python train.py --n_layer=10 --d_model=224 --n_head=2 --n_kv_head=2 --head_dim=64 --d_mlp=640 --vocab_size=1289 --activation="polyrelu" --norm="rmsnorm" --norm_place="peri" --norm_eps=1e-05 --positions="rope" --rope_base=14700.0 --rope_fraction=0.5 --qk_norm=true --attn_scale=0.132 --bias="none" --tie_embeddings="early" --parallel_block=false --extras=["local attention windows", "value embeddings", "an embedding shortcut", "learned residual scales", "skips across layers", "weighted sums over earlier layers", "capped logits"] --init="normal" --init_std_qkv=0.0334 --init_std_o=0.0334 --init_std_up=0.0334 --init_std_down=0.0334 --optimizer="adamw" --lr=0.00169 --beta1=0.9 --beta2=0.95 --weight_decay=0.074 --lr_head=0.0123 --warmup_steps=361 --schedule="wsd" --decay_fraction=0.646 --decay_shape="sqrt" --final_lr_fraction=0.0 --batch_tokens=[8192, 16384] --seq_len=384 --doc_mask=true --train_tokens=130100000 --steps=11181 --dataset="wikipedia_en"
Each number is 128 + 32 x the weight over its row's rms, rounded and kept within 0 to 255. Layers, rows and columns count from 0. Numbers have three digits each. The size before them is the row's rms in percent of the matrix's.

# layer 5 MLP down (transposed), 640x224, rms 0.116, rows 52-83, columns 0-223
097:123117141133132073091118166050164146107111205094124071101205137147115128153171090136091112100151162100125144124107135116136181177130118072107128130134106112113158140164120114136197134150071138116115145144096127117135125145176029120158125146129089071130119118164142087110161129115140143078151091139108098172132106156088144128117174075108111169111171111144161134088150126115144096169097162090102142110099131118095164116149127092113181132223141149102113159097106173112153143177135081096167118124112101107186155155125087115099123140142094148133131099131132162134128224171127154146133125053098085132167144126160159114112181200171193066068099141143168161148091111193120093112057
100:150070107160173075113114115099106150155108089138113129111166147088146138204104151133093139143124114139154126099131140141191157153173184153098092150125129174142132129169169107158143170142153118137065118141150102177134135090107095170099131127170109127136134145099120132140088143131098088141113059137141126141135116156141200085108090098110177131134150100164068120143155113106104111127158150143184145115085118146132184180075109141160135120119120150138085128105104182201122138043196129112132169115141128082122176078140056165112148107132102128140112136109150142124187083163168076132095089153128178121097157163104195088163144097041117116148163195111218148150117140046140195130162
102:133136126123073087168119151116187105154088089107091111177131176179149111181213153130102073077160105069108087129151121132225139100171154107135099141102126127169110095110155151216127190142089146143151146125153087125164178164044113132126130144120159090142148131161176166123140122131146067166110095107179187126136106146128162084078086113138092124149135116126147134088054163104103149114165135185173117092130117148120168139140137131079147105158112129131156170062121123143101164066148094166073121164164154104080149148147058140138133166096141130145112122127135128076072109129129169129170096164139148142074157107126127094151127160081108139102078064096108140142152080125115126131181
104:134153090144155160149126064134097132118157148119160105137096114071095113102060104123176170198131104138109154154155123101102117058140151137103139107173086092044147165120142120101156117130127116082131132096077073152095147175121120153070145156137112124121135160160081146173121149148113114164136099095103124054164137117074084130145126139138083118132107085099172174161112174193120131100138098143152132135130111128093216051090129123097128170104137108083124177178071096149125145114131075175180139130179112118114151175157122157170090093141109128148179203142148187101160186104153182194065156130137146142155155134159135122138153176086151128106188146173066131162135109121115149151114
096:104091119123143159149117140101181130147167048102159071110128168124128150191143144111161148132118150145052183155143084105124140136111130170128170150146153076181148129145117133141145145139172055160086091143116089117092143153085141146142113163136117141088184145171098090172147072169199081110105110111092094124106117182136131120120094132159168119111139082161118067151107134133140075047178144107091089105093194101141130135120137181139136081143190115113111071098112132084105163102172197142158195117153153123104084147084078104148160130093120099124093170129152090142077134169118148170078158145145190126146144093101143143103122120132094045078149151099097098122110094129202135118131
097:145132111172142186114133126153165131109116152082112086184147179116156115156129100151140155157134023168082182136165124055154122146117167084123077151123116162053137168195176130171118127174123127081080141147120149172129183118108084079163087140139140158171161146151111086064078110165142052084144140097160126147125102144154128129125164118128130130094128091086159154157189170105076115134107091135094139149104128080149139189195083165137143078145098130132167111144129128124145168109134112059174153117112113131176198115128133125097174150128110097121097151167168184210061161136137142162117177159090066123102117146144172130103127142094174153129107105123113126119148126157117121090126
108:150111155166104195117121110109144106147098146135100159129101142101137089116126108153151092111076084112034112109110134105146182179157080166140145065085187191121182141152145131113089118143123118160102120166112135121123137120128108063153121089144119118133149123154114103145113145129194085137070128109164129068154105074116238116093101062123117178121116021118138052143170135140080126185140172122089150160139108142179126104150176125073055095172145109103097132157142121145128129142105142109139126080102148101133130104099114105158056162172145107118125092077137152101088063134088110124146145097122130140074105148182160113135162128082121206178143118108105124108096111129137155158094
094:162120145106075169191177118111139107139139164145168096118146176116112129109093106155131171148153139121156131097136136112146123119144166092104161189147118135066156166115143166109111133164203107102122125141097158109101107155134077175102154108125149192107154090112101149126191093136154161113139126115103171151119134068139127116121155149074100088155044122111210153164119172143061087144116108162156122082146054127030114088135165140112147189122091122142157114173130090059142210118120143105160135183191133157175083135125103130071128119119162112074061116182134191170140137080106153086116155107135171144148156111103100202148159115141175132124161099136103128137135145137121135098172
099:202087114108110117143083102113187152193171211146122121141171131140119132149182192104115091094149112067072208103157177106077158116116085152127172047119126148081154174155192118116177068111116132132106132150098097112158147108101122146117106076138163100171146161105172161147099121116116147108132129163136154119195118189115116156098141118124134111126177099142142079076106119108117164066173104113135156157146125110116162138158077149161186117094122117120239161126087138097114122107129120132076174169142140082154155114110072130056137101139171107156161088140150154148136148126071120136168180111087161106095155145119060140152129125128139154093088108142110146105129137156103166156115
100:117132126102107167116121137098143117137089148115111140146162172090151179098102155114154145157132098134110136146135126136115147160136162103122172125128151130088095090130165094134225183178132159151137112067200067121088127141147148168103166085155174141106200176207089123080138119147101175117105049146143141133145122129156141158146144110126098129157136136119126130152148125187158135114166092125055160162165111128090167118112165108110166182159153143132130178169059183187021110120102133199191071096135159142103158124137071130148144092145176170111177169081115134120121120156129115137100109104126071104190140084163087125140049112119080125154169137147127170127134102142123102150141
097:114163126130144061100128101130084096167150106080103108115111133138085104144116127168123104109119127161132019054132114118121132078177145142074126137136084109131113114039101130138117097146171121131124147103083075193127121130121076170144061138114154128102180136119149121096089191150104139116142158132189175131156138116169070102124217071122093144144134126099117082102110131144186138067140153103131118132203125095171159109111173131152171119171143107089165138113100149173105046151068120108169106108113086096151170093109138148147127167125175138114133145148125087182113172149196075162128084169109123149157148175093121147102068125106103126138134104158077112109121151160073155090120
106:056124153087119148073176161061139098181118124121161126131096098137140154187057106097060166208110147103079152159122137130121160142074160098153132136166177091103152157133183145128127153145138097146127185161177109103157135078162133113106069049139160114166136141149072106140113137105096093104067160134130133134166117142156141189116063122154135155072115058102185135116145078149098103172136100125159161158125152107166143224122166172124173147125077147092107140166117128150118097106094155126147202149103133047089142146100131119104089131115105118121116168131139119143145091075084151108079129155142125131117094164067205147118114138148126172112144110114099146158141133150117165141125
095:083118124146089083183135143200148113132107153080154115173071110074119082111160132024193122117146061137128153103162134125117138032090106139077101097111147165143141213130149139076145095122173074178130129068173161193140182143139086134114172157100141132080152107190137109111144135134168150184154146117134170067120116106113092113141149138143123136156126127123090097131152124128118177064142146104118154089111130150132092130171148087180150095126132146074157160110125133127132121158126125145116127136165141085105149096120091101103131138100169108206118101162138176178108097101128123162126157141131127076107109113145216123118118179096113192112112104138105128127196113099181143160074
100:120193151122128079150151043080176141158168123123138091143203117112134088106142131116178147138113131135052136178171111088117139118155141140123122098129145112095160147111166091103158131100137130137108125179161096090109124152106127097102122119072144126113116124141115184167105134109119131167058161103133171174175127115114092158102099054174077105126175124175105161156129129055112197177178077127158121155154138152109172078113196112149123110162102086151078105157117134145114179188115120165120111184110137098181117068121110152134117095201119125103034060147144131102145171116118167101137126160122100141132127094105161130157149171132202138123171138055099172112120108120112175131108
098:121165075098135089116197133155079104077112140063057145105104178110079085187159089128152103113203165128164113166141116155106063110143168101136133138118112189115098096162110190133120157134123088096144149177111124168147108186158105149159079113122115130140098143132178077146125153091135126118133081120141065063096091150127120150188121159123139087131101152139084118123121101232075130124130159153154061155173140107096094172178121124130138126105145087143227095104139172179109156128146121090125132113099110176111151106136139218104162166152131171177078122122151166109143094129163156110160162148149152132091113109169111110167115108118130141141122138112186104139172136110159075120113
095:114131115192168136100110127087070142068122148108152191124075098110126153172135121111133143146109119069113122140087111098133146158174120125108122167132108137159084176179143079187117151109134171058187124074118113128113151163134118190182173104123134112076129089146116116192104120080105083115107072065105144055130100118119122106170156095150149122131144116088112124120111136145081152201130120175100186173138172125119055125104142154155174127196085094158125121175175138125140124130137172112189142106178065090161153100142039130100124127151116128134149142101126131118140153132167121088153114146127143152120137120116109043125122151113104085131197108154130149169114135130129212211146
100:109156092073092100155146119136180131149154193145161127142105127133133116137148137128177135110102153097101126071104161194120068091154128177151059109151049197126127153097134157085121146148163099070154143081135105170121059116085103099153167113148096186148106167157139157160138138102101096136137114126155168158121104141124167119119136151107098079120063093133096167121104114157112131128161110095083146127103098136120093104143116187079144118144086134121126138112087087080094078128118071078150134227131128092079172083138127184151129128132161085086130118113137200133155057138199122123147148163147089135165145058121120198152127157107059193121124116190112153141129140144125172144128
103:125108155172134142156119119137093172092122125096130124091183133130174162128102147095120155127079139160156076111107071165107151145089122124170152086122154104181174124120140236129150145121114088184151110086092088153084123127116094116163171058144097123085114190114055116167123147067149081100181081195148098114125138146100104085091093083101128157152091087159112170159136117140142120121128129115091168125124134054125132141095115175150069072089141093095172104146108104099134138186122139127160102121106121119173084130116130137122052125140134116125063168096206175159139138096108166160062137148171133099072116169119123080123195120127140144120093146134121150109144108115176176197112
097:101102101113150110114144067121041145129133110158114163133016148107095157099113120106126109174130108151134150180132091121090218141089129141122101129134137054086126191146096101087163156128073148130088113127138125157103101151086114163161129124175182124110184140153094099135093137142162148064108123105132184068163124156096169177138145108128150123183150098119130131116153177212114095127147113102137160141142109127145142151110167055154134147151128127107121141091176120128121106083123146078109095098104106080146121157148122130150111103116191135120139097123088135117106168060229135129139152123122055190120163079138137182118139095123134144153162145142145145121235141121103177090096
117:168096120141115149148113137148114118121118156101140126164112102189167117163169090136081181206143120128112122163159115114113194065107141114147133146212098120109144120151105132119132138102080164099089090142135130162200125101177082178149079114115114124179157131128204139147133086129152122108136129086123154136116142128074104136118141134166099124144171136131175068045143081192112107142179137141160206155070119098146128128140138152191086124106147188083134056035143181167142117139144096107055133123142149127115179100191108108117136106113151139133121147142135122119132150128101172152034139108095113127089193147144200113150139143158142080128103117080164097143133135157145163081111
099:178157135131084075206137137106137128199133178157154125154140076089135138115111126064166142144145128094108083114122119128169075103062137112127138135135129113100122132101182107139131135200088148119196116149127111158124087150115095158104129079185066183078118139104125088176063125122124091127128082110155218121081083168154121144158045122145185180127131131182105115103095132078119152179124076090104170138073094152123131166117151132146128139069172135143148095113138088124102124139124106083096132166076190079094113158107107126101146122130114141119119116101131105148123113096154098122118145124078126135113133164042160121217128144121135110149123066079100124139176149163172122063136
101:121060130154178115138185181112169131108203138101087220120163084167149120144139090130117086107144069173162112123151162113127154129125101120142128166106120098151096107153181138135093100097124126056188147118141181133157100127075100106126156095146131138114107116124159136130139095113102121156183133098198121141155092158151088119175106106184076176131139061133149181091100119088148117168142082103147127146127173106096138155150046152146124134128130099160159151085107129157070147098139129126099145121116098161122170102130065173102157148127130165106119082068127167038126115117070155087161121136073181113172151165102107074140110120123106103137091098044115179181129151122175158108119
099:070160168112147168162096195085121145146125148145138115168143155100140129142057099123140119194107100135114074105120148088095117079123174134150151186135146125109131093106107125100079109161136108094123087169118120135085103138063124116162086148180130159122153123104084163236131052131145188156158154126160103131143111134126147097088103147170148125102122131054146136117171114173170103141136091103147141142168081128115124116101098162141072102151126110100109147152145157174123107047055088213201116092091169086126164175168143112094134147091087170099081160143137163101132155168109118174112157157118120122175197116126108115128120144174131116175140109149117123143113144123148175205082
095:092117133136144104089113119083145124137110141126125193127166078121152119142089134133174149167129106064143097147158124157152143188136100050115114116133178038120154161120180101107145187114141131126145125131090135096098076064159116078119106079187120139082124122138111120181117088149091134122140137106104122141105098123135117097138100134117121206081141121114111120144126158126059121142160071109073168085142133135143154157134058064136056190148079118129170101142131147162165107140131131190164165142141123108104108129086034112075077111088108086111136121067091075164118159108108147151151162148140081138133110197139131165137114175147154101071150091126127113057106205121145087143088
097:181106115171078104135107142119140098160116139195147082104123116135066180189120083156143132129084164163132136127125121105191065105120099112086132146122125097092142112183047161108125156098148121170083141118116148087128135188069131139146078156137133110104127147110135077088133080114134206137165132072153134087100103084183110136154096007134134163154138101129137048123073103162066168157199133158102104160158113152161106154159170138130097159073100127120104122124135131129075116118099144170130125134095137141176095091116113110162109118129193092148148122106160087122092109102084066120149135127161149150189149104088137160116121136079118198167128164140080137126158092119117163145160
097:158122111150149156178096169125178164091155127108103147146108112123080120180109179151140101107139131145129086084127126144156129097093227150075157142112140168079089180121130071137131153159121172083120154059129155134145223155145149154150165135160101142139180094106149088149187076146175160113153141140147110219151119166150163115097132139065150147134101138077141145104182145146056107096147156164148145175123131188131184164125107159138152169121125108131134131138093136145114116126099076111124162148145133080154124164151111146069102126159080138130151230096135174154151097149160077091131096118089084102136121152165186110169125091118101125156137210095155183168137094132119129152137
099:099115172136118154211109117098058175181117140098064120138157056107041107169073166121102110167129111163095106112147070149060128038108176106071135223128114175094116111099103091148128110127104117120075096149105157151091150122111129106149143116156077136059084157089084157159134108108157147123150094145151183146141143138101132084089100143123119166121110083147120178097136082152081139127134138116133133152150118106120162144129103212120098173137116157098150157115165125150187087102098081167175171114141132068162149200178121100103152144120080152132117133173088103118126134123147116144122134099137121149163165104082105161094126104147124114209108151155123162126124106123145182155138
098:090138157152134149175116121137130138114064107145140135121153110098130113121130165085100158135133107161134112128152077058224186107131115067159125087118144135117145129117138163112122143110146127144100130182094077132117131152158127098168102094137167142152064174140106066175098103085161130138121139153143166162162139094147084156074140113158088122111218149145137130110182138117150205130098142178193135107162140167080136104118076158114104106166158072094147108168130104149152115163108122053134122147145148152143114091141064213146149112204099130135101140153152117143128110166141171130104200165066142099134144125127170162177154189131144130100113117134135119180170097226097080079121
100:152154100093147154060117140098137160135183185157144161127095150142115127124095168098173163184121156210107102146130107130077119117071073140149091107112164064153132149108189130107114095152088149115129146108155122167129099137092160123132146094166121112108133107103087120140117111116164121084090133092153116090167167139111231142175120071099140134190182077109213139170113147188146090094159154145178183086067157138150098135096148188124113145119079076146121184166092171116156127062132070140096125144141107129106108169169110100154119138140163093136149169104078184120115086058088084140096118154120120156149147096119109108103131110153162111108100154057154138130132121122136156127185
096:152119126122080191161181175152123135164175172094106100106136116132061106123150106136115122098132094161140128119178172116107158178199169099113139153114162108103178130171180124111143157211097132138130146186102116160150159152142077137133122144169143134124164184136144141141168080149169160126130075152045094184061130152102140166091093073151113139065158102114174134096049128083140109148125114136164169139150159175182138126078093096168150141147155128187121138106167148098127151136169112164118141127187119114105109131156034135139169118108118093138088143131127113039136120113100160116117125113114147150133098185142161130177098093128136045139165075119138164117126102131093165182149
095:119198064148073125033225097149169093161071041126163106168105199130189105169089131116112118122189117091135104140129087079106137133137152151144147178147163159112091179158164133170142097143168103127157129078157145133129175132141111170148102121105126122098165118100120117097121144072113095140154146108123097085153112099121094129117142156114084124144111105146106125115137191187092126148148093174113164127156131113100105082088173171148132128158162081110218097106113091088109103105125139155121117165109144079050107113134153163099108148130114126148146124144134081164130110112141177127087099128149191103106129182133088108105144084063090152163171125171083126117115081181142161097148
094:162109063128187123150101141140133140177097194132114127122118154140155118103091113152129086155106105102134124136135151136148123101167093114111091231091118122161073123093117161138179109132092106079133145095140075157137149185110110141120177137131178120076114158142110130119142159104133164081194165125151078102120159126179062072120136168141103148160111154140113110094107143220159152127099124139130151127177129137080097097145099142127119085162101127091115134131158158163154128055151098098156090162158147175088158121140119147163157102132181204150073114160128187118094150167156137143097170085098040136180156076089086161112164139172109161148232097137141081119121153129120130111084
# layer 5 MLP up, 640x224, rms 0.125, rows 53-83, columns 0-223
102:158137048140159109157163139147140164185113143172142149097162168113081155149169131179103087115188078119159148131157101111164115143161171172119163116092089153128122144153164096130100144145130158145164089146182127086148111079197088165142101113143171155148159100133098111072094131080122195127142091073138116139190090159121148123065054100155105193123094110134091122132078134125093115110144119110167101106113090134104101241096141096110104117137105095150117185119098104101128151129122141108109180105086072121109124087160131112075164178112168198194094104105153132113151105140158090134075128127099147111122144123112129107142120034140125120141120141136114163141108132140117205210136
100:102163135127158034141085160148138122095067098088127175113130134121140108152172166135096140143156106142104135089118141174194190124179118117113115117111110111112117109129138070128142135077136138164178117180117132126116151102125161144120098139151131139182129102138153173172115110150075137093168128097150179123148105103142140143027089114127192065172104205118106116101123159112120180075141101152228134162142129137094153174133116132206191128117105152075142181092169127132080099162109068104175145130154095164119116129120138068140130122161110153135108161147174127069108092131063141122123118159138158140093104102143122168116134105082095193104139089081132132130064116065163166152169
106:171160114175122120091156089192113126112096100165100111110105143070134102140177101120080149124123152117160177164054160150100129130116159122132155091098126097152084112100109153097055134143139102153098112107153154107140180161108108175162125192118083159081158135111139203114054156099128167103101149139085148124130122115136090128091193139151099093108172067089135111181096157169191119106106147118139111098150099100088117082140171123126171124158210169163121143122103155047105139103172125081161136121139126116147073148099186152151126129136121130120237134101117120127120135142143131140130075144120177182172111128140124180056163128185098201145152166176109141093118085123110123116166
100:110186124110144150137101149142175124122147066087169114160100128072157122129144133129214138093090175173111197141159118118083119093132134092179144121105115123139144144177120115102114145169158118133140139139106063083117112065117174113156175141127156132110143136141079162085163212130178175080092118122168104167156117105115084085136143148154173125151162178158159138163146097117163143071151164172114157095085120104153147123152178111167115084100202140139156086206122080131119077201171119138182120060122068153122100115093115137084157087114148164112132098120154157141175139151102161161132106099107126168124150142154147136115139125157189194156121178120138052145110115096177092152098
102:155055084156125082131142166064174130103151083173099184102135199122068161121129123153104105133059067087100062137132084091154130101136111169087129113149150125184188103134138140189105153144153101090106169120151182135151131141195123072137094114135118193133140118140161142114131158154106084135164119154151143158060098119105163112151137173148089172067147149150080166145135100095130079195093103111063126082105105164153151066108132121153092124091089081149122096119115118127141139086161160177186148133143106164150137078092137116095149191066127066111096095082159145079110163164124098097137119129107078159141155150133126101124154127183148107188109106098087117131136126150122120131152
107:171188094114127143074144146065156127118140136134137156153129071129125160145170140141135056133144103123101159119195198081142085132152114161149120137117139160060120145135167095171130118167170136120134157122084097109165071152081167113155198143112099159143124147132153103132107070149158102152092113147161029154189068159106193110159145126127099201099124110163141166149071173119206185136158105180108146146145112162143086177160101146134098131174168144074149120086158135156132167143177140122111109133145163137133111121111211104085134139128189141092088132129108132144125147152122139158169177110110089068097127094118141130180164103127069080111133099083143154077122160118172147114117
091:105180145086126121146075084120129137094135090166130144123131205118076083126185109116165179118152119137122105070147140114137126077134121137132117143075122124151102184156103152117105113149105131122165123160148157145096164180111126094178116183093085163140146130142163122144087115171147107113150136151083144147148176152112097136068096113112167133126134147108146157173096102100239159139135140146121109075145074159099165125172111175122157104111130166147141147080152066058138134105087186097063142068062207148111093158108138120063134088064111106149106165120128043115119185144126104087135123138107114159091159085141132152105115073138146189165085140134077138169153180167140095108104
097:125168137118104088122132097135125135171162124134152125086111103150112156131135179080094126135120159092148172148156156144077189191156137154146183107086163110106188116170113054148143060121147175096091138084131173120112113128130087099094137141134160137159154099132099129156095101183077162114130071131088136176080098101162104130076210130098072092140131125141149135098149090126138141195158125165172093119171141101186103055112113161085157164078173117126172113134113149018125128046129179108082121143139185141075150054102142150120135068162083067110101118105108135137113102187109167113173158140148167150168121117138121111121163119152112116103112138108126126105132180121116104160117
109:176154127144144174089165106186128126100117135172126132150167139079103119152142116175051179102132109104119136223128122120076094114135138120145149109184153105131141118143138088112104160136124133114091161181099161109132123106186123135170170169112164121162163138115139190110087115120121120156084091187095120116127125140148130109136187091125150142144097149090145100107092166160148153118105145124119140145130097133127081061161114106104142152142124101165108106120165143014080173163152176088102173154134150168063041094120206144138148151087187149154155077065131123148041140152166115111113102209130105125052131144145138109135113113114115136102097124116136192136141108099170069082120
091:095185176068162083137112129142175158161159068138186121135111114187116099161102127122161140166105127073072122136132186129129119069184176219138085167113074141107109112156117141147045110093127096195161059162139127122090107116106072164138132139150122099104167155168107124116114118101143166122135122117129182157115066099059093070121084108073178173132184099093064150154115080134124103132130083104138137090133090123189110149156119156120162131107118111176152113116112070103124077144127102174141130134102115117129145144098144077148103075162124133148109156173096069133131085098064161143086165129181116097096153152114131146120103129139075094131093154118102148137146185120152166136109
093:114204153117120156080170113134139120110083127132158125122144132080112097121071122065102073112168147147090133146170144109104079140181162115149090130141154159105161152109178165170088101082118125124081111089167144077045156147157099130150182097154101133163128129159087121096122149138099132177055105159128145177084122154085115185122169166090146152103132148112124131097132099096133203124107096123168123127138143128201073145189137154142149174156117091093074097063130136108162168114120186111169150180116176113102069123071127146069154121103103136064111095130104104211115126076120163122179152123123161111064111141099162074109121125179105135112112159106100125105138137070144136155163
088:086169137086132124098067167153164155181110099103071146073093151191120063116153161099171172106154187132126237150183110101091137095133128128090124165088101070131073137157136132142135095121193166132096063114165119150103114107166116181156126089128109141131137143170107132110157174164142141114121157186113167096115137139159110150109127091118124114089134165086158131122200094126099196123139175098125128165078143106197097167093144140146150180101090088123108124149085064115133089067117106176155145064107174159083097078148117125085176143132135104122104118117138158131110125153138113166102123110118164157134133197134131152126155085086127088156117204144115108138143095074111098093141
101:158112148127084146143139094097145169138133160188107120156167154171081094099100133106138129132136131073052090184112145118117154078152144187110141152108123150131109164175127141144116109135142165161090142142149098048095086092083120088134132146093076114101160086131118140149136133177130096189064185125153170098103095140117119111099129115069144147092189153083110122119136165085147125158143098078131156057168135186156124178111119107104122115189095120110130166150080129160084143134162115197142056154119123165087079092091122124144030114158130101144164129066105115100146150147143100157132078068116115165113100130176165104118127136117109129103069140072099134135115111104130017107109
106:118094151108153084053079103146133105125116131168141139078121105147118130147147134164145151125087100217140141125092202180159132113181091152142131106156114117097103077100126155114141143141167088158166150123121099115122175153175172152151132103125140112109117169157096157089091179139125136096108090210137077152123170096127109157114111114171135125068100158163142089106119120133172153131123171176162148157083075211176126121100157052124099131177151118161161096189174165141093139120129106107208116090126129099173156161166174103189172137138127089117145095083081104131123128170110151132128121097083096160140164158105140171143158119122160218146168099116134133130165108038150137164090
103:173136139155116109127141178113154130096095151133095172094162140114133145102141120074129065100146164130079147121094100176159163157193116170121104112117075173147177115134121152113154149110108121136126068077116059102142162135127093137115139082128149148080140081124141195154134143063091122105103113108112162127132131085083145094067103165126163170109175162141092134125143156113139131169160134149173128110141092161124116154135155088113147072169103077135104125158126158153118145072111169143182081098226111201136115127110110119128118172166103193098169139156161099147166197170128129119162103099141166116136123163114073069158162137198119126160127173128151120133069116063142079198048
107:077121166162178098060079154111155156115093148152110121176144118118107119162145145154155151096130137131110141157104112133097155110181130123138114140149142145133178149111108141177117094109142148171132046136090132085123152114181121147190159136074176175091161111089099176121130174140176093135093149167085125109143130146074145159053201065149166137168143172092148091108073147154150121119116148076149164129127114191105078132108168077098060135174121146164178132088120158161114162148139131121140134121127102136122058105101163121109135143181154111109085122115151128107157106126111153164107041093129129166134132199091162174119140074179165124117129060124129155087124071088192068086128
102:185099121113149136076116104181182132145155163132095116169186070166115105082068123129126140127152127169128184078126093121120130184211095120093128041171083101088119096126200146159091091127160163190194137149080126120146123116121033078105146116120149086106107144125152128167197163103140120133101089149146178129083103146080136131157134104180139116178096141123094160123138108133113117151087134085178064169083127127086119169139102155083159140103120105178098098116138134122091165160091132106077165088077157101107133148172135145163139148144103107118106180124160109114114115132116133189122108158103168095121151129093127135118163147069106132156134119142155099094131114212084107159183
098:081056135122160124151095209089108177132124113094186105165178127173104158082083139094128131121096126159118092074111153195092110103136138135170130158150069125157139124091137125107152104088107143132182129100176105169129111127140168115070141106142154101190110090114157171130202155150054120136217184118142097151134149114104122055135135161113171114137130229146133141112152094154154097105156170123103103136117166130133118110111115100159102096155103107052144126115143068144164145134118100153165124170075174132138138175164182110153080106122078161094114161114158128116127131122153135122088114089144083139130090153124098095099077070121184109151119128121124096109148151079172163176203
092:154094107152137114097129162136127092044131121074143180137113125167186187087071152127103139201085159145204179145064094111151154092110102098163099134161082068100150130122136131073141087073113184140140142164128198172110138155149114157119151083075176114141156108096166084100120107118136159126126115181110140129138115091109163120115191115093101149131109168100152069096170128149113163167132147166107146149056111097136098163102142123205079091124163113062129078129123123146144138139110124125155058095137099155152137116088125110129142143148141121129136135109118123161134171139120135136143147108094186173094119193140157143098165132156177173093127199125220136087173151090134126081125
103:194117130162105110166176180131156131106091168124155144046105145107115029088085060132069165177126147076173091115090114171127104176129112094137123101070179127137149076061163114104114109138121089148133150126130147091102081147156044164069126165139150112144081123177163133149156115153126149109121149121082107141099059146118111124166096163138095118142159125181105115168107110140207135138103149130108117117101122090113181047129171117129161147120106113174123157105087083144155107130143137082140081121150127115094089178120119129140085141129121168162171065129197137094119136105097112140183145141083125139146086126149111081166078136108140124125133108153157174154085152145147044104149
106:131089152152109101127149083168142108119160143135168164109057109129100088071125131154097126144111080157130152078089147100138143074139049132089100148167068124083117094147151160148118130107153091137158119178131144092141145092108070115087192083076114127133164090188108122128144155168071184190098081095159159144072112110112101072095151189130153131132114129109134154080146067098155121171137131103122092163068163117142157168162113144124101123096129081199135124156094085130086142099092124143188134108044060188129147085171121097106167084167151172131081111088132108089106102110092126093137087178097130149140137141082095097166132116139165174142124105120081114113107115153118130186131
087:095080139136105076171182083109080128125164128170145104148087143084127172144088096148114087063149172120142100091104173176093112097129138141127133127137165140116118090164166150051112094155100173182103103125057117097155106156101158119189098113147158112194216130113143118182133168126098129139209145104167180120118127128108170076116101090120139138171116105121137108169085168113138132110176125108128149133161112077142158147131167115153136071150128137094159070114150071118154124117158077147113099121099079110159147083084141100197091150151133120109105114069081088158172058110103114133179143092122110131169161039122105150132123112079102139182121106124082163149117148116105188108102
092:161102157139170117158148095166102146108203177180088124126062127142153128166128141060151083143119107146143181147142151112128155117120080130143128126105162168181091127129095151115120111090108149166140111101082146128143139145095158090135151165127095180081097122093139128145139089074078102130124121109132103086162194091179142096106093174137134129226085140163140117101113124108131170155169064160139077076142122110181106109125107152184113133168128170103125102166063150069098184114072066146125192117140043142096130123176141135079160114121146149131163079100133139078178106165127112138120162163122162164118062128121177100121171114085125157079143135097126162159092144126165067156091
110:150142093151142150078085143077117149196101104130125149165098063164111077099165140136088130172071174128123175137079106110101120132094147175098098131117089174090158100098194093157084154147085127115118140177102092131142119160124101060126160159127092165121135151117102142121177138106149201148077085138163135138130107124109155079161144103129115137153097146165119154126132041127185131088153143078154156135142095166090101087127115130086153198144123124069131139105094091181117151130112096098185158182153164160112068124110168104179123123090134151113166189097098167141107098165111153141110127111107175094095160181169118148089108131113077133084144195094190174087088084082114118119110
096:108160093152123144181130097160102177096173072141136166134172102176160143097090149127106127137096122101109162141097167154153131157122141117155134079095129177155137152176087114127172179151115156115170055122157113109151131077081132181163166066149096130106170140081091102162110183089128186078143119083163174085126209128189123113036138129124146157113158080108102127100111122151122126083089127130173147091129091130153147140146137131101128152169117145154176155149170161131076154142127084150126057156146110195086123104132123091118080123192075132115159160088124116164141090070064083092125159138102164114090150130134179110137161146178194155182103149120126142165183160147139134145150
100:087120107095104072150151179110123125131178105111150126077087214116083119120112113128218122149073130151146103095149100089136135119138133180096159137168116093113104136132093136122147166145160118199111141139141189123138102095138122090119121115130107154069138096159156127129152149154160088126173104100120134167117156115092093137060119125136109148090102078121111205122122078105111112158177120105120129159154145075144153155094140169114116165064171165130212153122164122103154105160135131184128060168129139120166135149193137072115154208071109091122113187157140077096125160106184084141154063148129159103188142114117101092099123204182141119183058141135124081119121103109114132139163
104:125159122121081070058108154160140146074101166151149117070087166108138092149174126176165121070150097178107075145133091117069192130126137096106125194107138164173147119141083101129115177117078094120135162116033160097155112134196178089092130115045068137138131054142186147106143093131192141141131158213132117082155155134127160120101164133134121135095109152086150114155102132101183135122113147129177129151127086115095072090159088089129103131172138119131161151165089093127105159070149179064128151121167136149121127134130161163059134156135134112079149110104097130109081119165163143120102152175088158109118117150109138092146117123137108156096119194097149128070105121128148152150108
104:149171146142141104107069182142172114077119099138138160119213091102133128132122165175147132070123135141109136099100154116118135147207147097071134130166186118092188102130128183158060166111170154088183105060095056135208138136117109160163145131125139136120103129120111129134141113150153137101109194143154138156149130111155113125142123181151188161114142157124143101136109162164150122157128140155093128134138087126108103121088119088124102133179152175150063102146125169139116139168220099115132113103153125110156029190096166137083097137091188124099143094172169117118131140106112079160168094087104125125168116138080125151129131123076091080153154105151110119064114107050136070122089
107:103140127103143132123176158085136114063174129100198175142110173164116124124092102123098086121135123091122120100175153122186119125115105110142119172081155080184208123104115113138143156129103139151116106156118118105039134134165095092085115098136091186161111084059088084140131143142146137145177103076146146108093106145158156128129137135118090124103186107116111054151096079123113174132142151130100168107152152144131083049095151069132149090136091073124139097122124026121102151106119193164118154155103142108112124061072094087059131067153102124171105121107164062183067167173147115141121141111114129102142129092128154101138119174097177104165128123127109134170155145172155103110098
096:155125132117150121050068131120142167105119120145182074193154094134162125091168110099139146187186151135101178140120141114130111146120172109142130156088089110084060171105142096119110104160169126126085114132148183137179141111119184157103136171132178124115104136090156107167176122195100159094153136127098106153177094061168134098100147134062128121169131138092167122110162178138113114082112097144100160117142162117075120139154115108133161090136191143093087172092122147115155159173141134098125175123125111141107092133138146155205109111141088157161141110179139120082189096178164151097109192209121162114132124160121125154100150146079091116108158139176176200043121189167144128109142
094:138050069121104103143079155094144092117110180164126094140118082098172110097136166204111125079117122193129142092135135104169124130197159108079124135203116128125135090101071125102149123087141104110180115097107120158119099150138111111076103128141165147144095121133151128119164173147149108146170161117170096170119203092113131110144104200071089179094078126190136150082047171124140151120125123104164083158135164120099107113113103091098092152166097112114150127170158095147137125119173173159136090131160107122153072104189153107107108127103095136149112197166170107073136170041094122084129145096088101102116142109095163124082142148139103162107150143178092091121082126091177165160124